Weights of a small transformer language model.
Architecture: rotary positions, no biases in attention or MLP.
Training: 137M tokens, 8332 steps.
Each number is 128 + 32 x the weight over its row's rms, rounded and kept within 0 to 255. Layers, rows and columns count from 0. The size above them is the row's rms in percent of the matrix's.

# layer 18 MLP gate, 256x96, rms 0.182, rows 79-89, columns 0-95
size [ 91 101 111 111 106 104 113 107 101  99 100]
[[117 118 132 118 127 126 130  65 117 166 133 104 226 114 155 109 154 147  90 123 109 144 126 125 110 110 151 145 170 150  91  75  95  96 156 101 144 126 224 151 149 136 150 134  57 130 120 117 137 135 143 134 116 168 139  83 130 143 175 119  88 123  79 143 149 135 111  85 131  85 171 147 131 144  75 201 144 176 135 151 138 104  52 149 167 126 128 113 115 173 138  87  55 128 129  78]
 [ 37 176 124 152 177 160 152 132 134 199 148 111 131 115 139  96 104 108  97 124  81 111 173 159 153  83 161 114 120 157 182 177 141 104  84 179  94 128  51  79 180 131 147 106 139 110 126 164 177 148 149 113 117 152 144 117  99 107 110 120 129 147 109 100 118 137  99 117 116 108  81  90 138 134  58 126  92 106 127 103  93 124 162 183 181  81 155 182 130 133  86 157 157 140 145 137]
 [125 163 103 147 169  88  29  81 121 134 114 142 101  69 110 107 134 122 166  82 110  90  49 123 147  97 135  75 122 167 147  97 115 166 105 120  88 108 141  93 128 163 120 123 131 100 121 173 150 103 140  83 129 117  97 166 129 123 145 106 161 124  62 133 123 175 130 149 122  64 182 203 102  87 116 187 115 143 112 133 111 117 134 163  92 136 103  98 123 113 152  95 197 134 162 114]
 [166 114 130 102 122 120 140 159 127 146 117 138 166 107 102 124 152 111 159 107  57 125 160  87 133 111 147 135 104 111 121 131 116 207 143 146  96 179 116 109  89 144 127 134  98 100 114 168 108  96 135  77  16 116  71 148 131 134 147 119 133  84 102 111 100 113  69  92 126 100 143 113  36 136 146 129 202  99 131 152 104 159  98 172 109 104 154 106 149 152 121  54 165 139 149  80]
 [132 153 199 113 144 196 131  86 150 107 160 103 132  69 136 132 100  97 114 155 112 117 140 167 156 145 128 178 179 131 141 123 102 118 122  87 109  85 148 136 109 144  99 134 113 174 102 158 140 140 131 127 100 102 163 126  75 116 132 159 133  67 132 125 123 157 182 173 108  88 105 175 131  74 136 139  73 137  75 122 119 132 178 147  83 109 115  60 116 128  51 199  89 148 179 171]
 [ 88  97 100 157 147 114 127  98 109 131 109 108 134 114 160 160  70 129  80 125  77  94 124 166 116 125 100 160 166 200  73 196 115 156  94 117 164 104 114 105  85 187 130  81 164 135 156 128 118  93 174 133 166 202 114 198 164 125 115 109 111 143 115  75 118 131  89 181 122 128 100 154 118 155 109 192  64  89 113 163 117  89 177 115 112 135 139 106 144 104 132 116 157 148 115 162]
 [116 170  99 168 126 145 151 136 114 115  73 120 182 106 104 152 197 126 119  89 129 112  89 173 171 146 129 129 174 150 129 154 143  91 145 170 138 175 109  51 117 116 136 111 160 124 134 174 164 108 152 122 144 116 154 131 124  88 128 155 157 149 149 211  98 162 124 129 188 129  74 113 143 102 167 142 159 112 133 123  83  48 101 125  77  65  89 106 116 135 128  92 111 156  62  89]
 [ 88 139 124 120 163 109 140 105 130 142 142 105 154  49 191 173 125 162 109 153 167 120 156 100  93  79  93 139 146 127 106 140 136 169 137 142 117 105 133  54 150 169  92 179 139 136 119 166 118  92 155  86  57 186  90 141 116 114 165 119 185 126 120 130 126 118 150 106 103 134 134 169  41 138 124 113 159 110 118  85  82 133 155 104  99 151 122  69 146  69 118 161 186 117 180 114]
 [134 123 148 154 129 142 157  90 154 145 165 131 109 100 127 163  82 118  50  97  53  95 144 154 146  90 132 154 184 131 118 125 113 106 107 156 123 123 174 104 147 138 140 131 110 201 119  76 176 141 141 157 161 121  84 115 149 105 146 133 112 110 175 155 119 159 131 158 111 166 153 149 100 133 120 190  89  86 129 155  90 179 128 116 151  73 163  27 156  76 100 132  75 125 162  97]
 [ 84 122  92 158 120 139 130 153 174 162 146 134 159  89 176 139 118 128 110 119 147 189  63 113 128  88 170  88 144  77  98 111 105 113 107  99 138 137  87 110  87 166 111 127 133 143  85 153  76  82 149 125 131 234  89  76 108 183 127  97 160  85 138 157 130 112 129 118 121 175 155 130  89 131 196 142 154 147  66 134 208 140 147 150 164 142 157  93 140 127 151 116 140 142 114 150]
 [132 149 142 170 148  82 123 117 143 143 149  75 155  87 189 142 129 126 131 136 147 184 137  93 176 151 164 148  93 193 121 176 106 144  99 163 113  55 161 123 141 148  84 144 157 184 134 135  81  76 111 101  97 139 171  89 108 163 152 138 157  87 169 128 104 173 118  93  97  96 135 128 143 117 198 109 145 138 134 161 105  42 110 114  91  98 147 125 166 138 152 144 158 192 166 117]]
# layer 18 MLP up, 256x96, rms 0.173, rows 79-89, columns 0-95
size [ 87  94  98 113 101 112 120 104  97  96 100]
[[162 103  98 126  95  83  83 117 126 117 117 178 116 120 104 172 160 101 138 109  75 116 124  98 122 137  97 120  78  80 137 162 107 122 138  78  85 134  79 106  64 153 126 125 183  91  90 136  96 178 127 122 143  62 103 142 106  98  77 120 171 162  95 104 113 168 142 124  83 181  94 123 102 158 140  66 144 135 149 115 116  72 157 117  78 147 134 217 139  77 118 141 111 118 175 128]
 [160  91 176  96 158 179 131  74 148 104  90 137 155  78 145 149 150 153  80 159 132 133 104 132 137 121  97 139 204 121 103 131 136  56 149 139  90 146 196 131 118 105 138 185 112  99 120 150 137 129 131 140  76 101 132  83 118 105 142 144  91  95 133 154 134 221 135 139 147  72 103 126 122  69 131 123 152 149 104  86 143 148 110 111  58 139 149 124 142 101  69 189 155 136 127  66]
 [184 102 143  87  89 157 150 155 116  81 125 127 105  75  76 158 144 146  73 113 124 174 128 131 155 110 117 188 126 144  79 119 106 117 151 148  81 168 145 152 137 113  90 147  82 140 130 122 127  37 116 139 142 117 165 108 102 160 151 130 101 141 160 128 141 136 120 150  68  98  46 139 132 207 102  71 140 126 126 147 120 135 103 104 117 116 155 112 168 138  76 141 178 130  86 210]
 [ 30 158 122 118 149 111  55 136  97  78 162 124  89 148 168 116  95  90 160 178 159 159  98 139 134 120 155 150 122 151 168 154 148  95 114 160 151 105 116 123 182 145 116 140 160 136 119  72 152 112 151 101 130 100 133  98 190 173  95 149 144 122 177 159 138 160 133 121 111 132 141  90 183 132  90 135 101 107 116 101  94 153 217 180 175 142 114 124 106 115 166 164 138 179 110 176]
 [166  92 112 140 139 146  89  62 153 122 113 108 132 134  95 177 107 171 172 160 115 138 191 126 116 190 114 173 121 150 143 105 114 152  88 173 103 121 135 131 143 107 162 124 112 157 103 200 187  92 139  61 131 152 164 162 136 121 119 131 130 150 177 127 178 136 118 115 173 113 157 162  87 110 200 147  88  87 174  69 112 138  58 155 144 126 121 163 132 141 125 170 166 145 151  78]
 [104 129 105 171 109 104  62 146 155 177  70 140 131 111 102 119 170 114 134 118 151 141  35 146  86  92 126  80 142 152 110 113 148  92  81 159 151  78 135 191 129 155  93  91 109  96 106 124 119 118 100 111 108 109 104 115 204 159  97 107 111 135 115  98 117  77 144 121 104  97 140  74 108 110 186 114 113 163  98 114 149 162 189 104 128 154 139 112 164 114 154  55 158 177 126 173]
 [118 125 152  56 209  84 147 109 150  52 134 126 140  93 181  61 143 136 134 104 134 143 104  97 102 131  98 117 103 134  88 126  80 165  93  79 146 137 157 168 154 176 115 145  95 183 109  81  94 134 121 119  91 155 111 115 142 111 123  80 137 129  56  86 130 136 138 123 121 101 113 169 118 128 106 124 138 153 140 129 115 101 173 124 152 161 117 107  97 140 115 158 236 113 190 146]
 [135 160 121 125 224 141 158 126  95 124 144 115 202 153 152 133 132 171 116 166 119 144 162  96 119 111 101 122 163  96 176 143 157 186  85 139 121 156 167 160 140 143 141 168  92 160 153 103 112 126 139  57 108  93 143 107 195  72 132 146 136  89 154 155 104 124 140 155 141 109 100 210 147 181  80  96 134  68 156 162 111 101 138  99 114 168 114 140 114 122 159 128 204 128 125 106]
 [128 101  58 149 121 174 165 186 160  76  97 111 124 142 101 139 108 104 151  92  72 121 129 110 141 132 185 117 132  95 111 114 144 154 125 148 140 192 141 147  97 147 125 179 121 144 110 108  79 140 120 174 181  59 121 125 160 103 120 116 164 160 197 154 131 129 129 141 161 112 123 204 125 176 170 162 102  73 130 161 100 116 120 117 186 115  78 191 169 128 129  91 120 116 107  76]
 [139  91 106 166 120  91 114  69 104 127 109  92  75 197 125 145 102 135 123 127 158  99 128 141 165 153 111 170 180 137 119 155 160 163  84 151 117 130 154 142  99 100  83 199 198 177 105 110 137  82 129 143 126 178  99  97 107 124 109  89 139 133 161 150 124 101 142 134  88  81 107 106 127 156 113 138  77 166  87 122 155 134 124 162 150  48 138 167 112 139 132 192 105  90 163  56]
 [126  79 123 179 106  95 127 124 184  66 148 128 148  71 175 143 135 125 125  59  95  87 131 144 127 118 151 156  82 126 139  93 131 110 101 119 122 135 179  69 164 159  83 149  83  81  70  89 131 118 149 180 150 105 173 105 150 158 113 139 139 147  78 107 139 101 107 101  84  83 129  63 177 162 101 112 120 103 141 149 111 148 172  98 171  61 104 129 114 187 126  99 154 133 130 108]]
# layer 18 MLP down (transposed), 256x96, rms 0.165, rows 79-89, columns 0-95
size [ 85  99 101 109 104 110 116 105 100  95  99]
[[131 138 139 107 114 174 141 146 128 120 125 124 172 135 116  97 131 103 115 115  64 190 169 141 170 116 109 160  82 144  70  95  35 124 132 176  83 131  97 128 116  66 188 120  96  98 145 151 107 159 182  90 110 151 147 160 105 139 180 160  94  46  96 167 135 115 121 127 139 124 158 150 118 160 144 155 145 197  86 171 127 129 146  98 144 153 160 149 135 179 126 137 128 127 156  67]
 [108 149 159 123 108 188 138 105 113 151 114 134 104  93 122 133 170  85  93  92 105 135 161 129 102 121 115 120 120 140 148 156 162 107 144 184  98 145 131 121 128 141 146 137 116 151 138 120 171 133 141 163 115  73 152  52 112 101 154 210  98 190  64 127 117 152 125 110  86 158 145  80 150 105 140 120  24 111 133 112 124 137 162 154 104 150 122 215 121  99 117 198 142 181 178 144]
 [118 100  94 113 175 133 144 115 105 116  88 160 149 133 155 130 125 124  88 109 112 160 100 117 149  76 115 114 104 133 120 167  60 134 103 143 130  89 184  81  14 107 125 151 125  94 132 143 154 143 141 134 140  97 110 128 145 111 137 137 111  35 145  86 115 123 143 134  48 149 140 106 124 136 138 128 188 106 165  94 170 143 103  70 107 105 180 191 113 151 106 152  89 147  63 152]
 [121 181  74 126 150 144 103 130 101 169 119 140  96 175 110 162 105 100 150 103 118 140  99 166 134 123 117  92  68 163 185 127 184 105 154 186  93 167 123  64 103 153 127 109 164 165 117 135 121 129 121 167 117 117 143 120 105 112 160 130 226  86 138 107  88 133  75  98 161 107 186 150 151 123  95 142 109 124 141 185 109 118 112 202 119 152 121  89 118 166 119  87 191 124  97 170]
 [ 61 130 123  93 205 110  81 128 116 138 150 126  60 100 139 164 110 142 123 150 138 141 131 170  72 133 140 136 126 102 142  56 149 150 115 142 143  80 138 135 114 145 106 193 138 209  88 162 186 101 115 128 130 135 176 108 161 152 172 113 130 126 139 204 166 142 166 183 103 135 118 192  68 106 162 122 100  95 152  58 146 124 129 139 147 142  90 112 113 134 145 150 150 127 153 135]
 [123 126 110  43  93 139 156 106  89 121 115 165 140 132 148 151 100  95 118 152 118 134 200  94 192 140  66 132 115 133  18 120 154 160  96 133 110 133 103 127  98 113 157 117 103 105 171 120 101 118 157 147 148 121 103 146 113 151  49 141 180  78 174 126 179 123 137 165 224 115 159 154  98 140 142 162  98 117  91 147 115 120 175 125 150 103 121 134 129 113 112 146 160 106 126 160]
 [125  95  68 105 149 103 123 156 167  93 118 104 147 173 141 135  55 153  96 135 157 131 102 128 111  96  75 176 173 121 172 129  20 103 120 115 100 202 122 153 140 121 131 162 134 152 119 122  72  96 181  85 146  96  88 160 144  98 156 143 113 157 125 157  84 158 110 134 133 165 121 137 158 130 150 113 129 146 164 176 139  96 123  99 176 161 185 142 165 112 136 174 165 156 176 108]
 [118 133 111  90 210 150 170 146 135 108 121 144 167 157  86 122 160 158 150 116 102 118 156 112  87  76 172 155 149 114 180 156 151 102  98  84 108 118 175 171 164 113 132 119 160 126 134 141 123 127 119 116 104  84 134 166 114  57 139 171 107 119 136 142 168 155  81 135 109  78 151 179 187 105 156 116 152  49 171 164 167 113 107 141 182 128 105 142  87 169  88 104 187 143 148  82]
 [ 86 157  60 149 119 144 148 135 145 121  98 147 114 133 149 136 101  99 148 124 149 174 136 144 158 111  94 161  77 101 158  97 224 116 165 169  82 108  81 123  86 124 118 171 197 116  84 146 101 116 109  90 131 147  90 142 174 105  99 143  77 110 188 160 151  95 127  89 170 130 155 115 117 155 199 121  94 141 171 113  92 139 122  91 149 107 109 174 152 147 177  87 141  76 100 130]
 [ 78 144  83  92  92 154 144  43 130  95 111 183  97  85  97 135 116 210 123  98  87 161  89 144 165 117 120 129  78 136 108 121 178 120 133  62 138 200 149 109 111 113  64 127 105 155  99 142 122 112 148 120 163 172 126 121 143 136  83 164 150 134 128  95 125 188 185 106 157 115 114 135  76 156 117 188 138 148 108 140 151 142 117 130 157  89 119 118  70 110 115 108  85 129 139  86]
 [158  86 152 185 177 119  98  99 139 157 153 125 168 148 159 139 115 160 144 123 110 143 143  67 160 107 120  91  56 124 112 123 116 148 146 139 156 127 136 108 166 125 100 122 156 108  84 149 121 113 133 152 135 205 185 156 129 174  99 105 157 143 146 118  80 122 123  89  80  89 111  89 114 153 149 114 140  98 149 146 101 123 185 126 171  51 123  86 221 143 136 127 190 190 131 167]]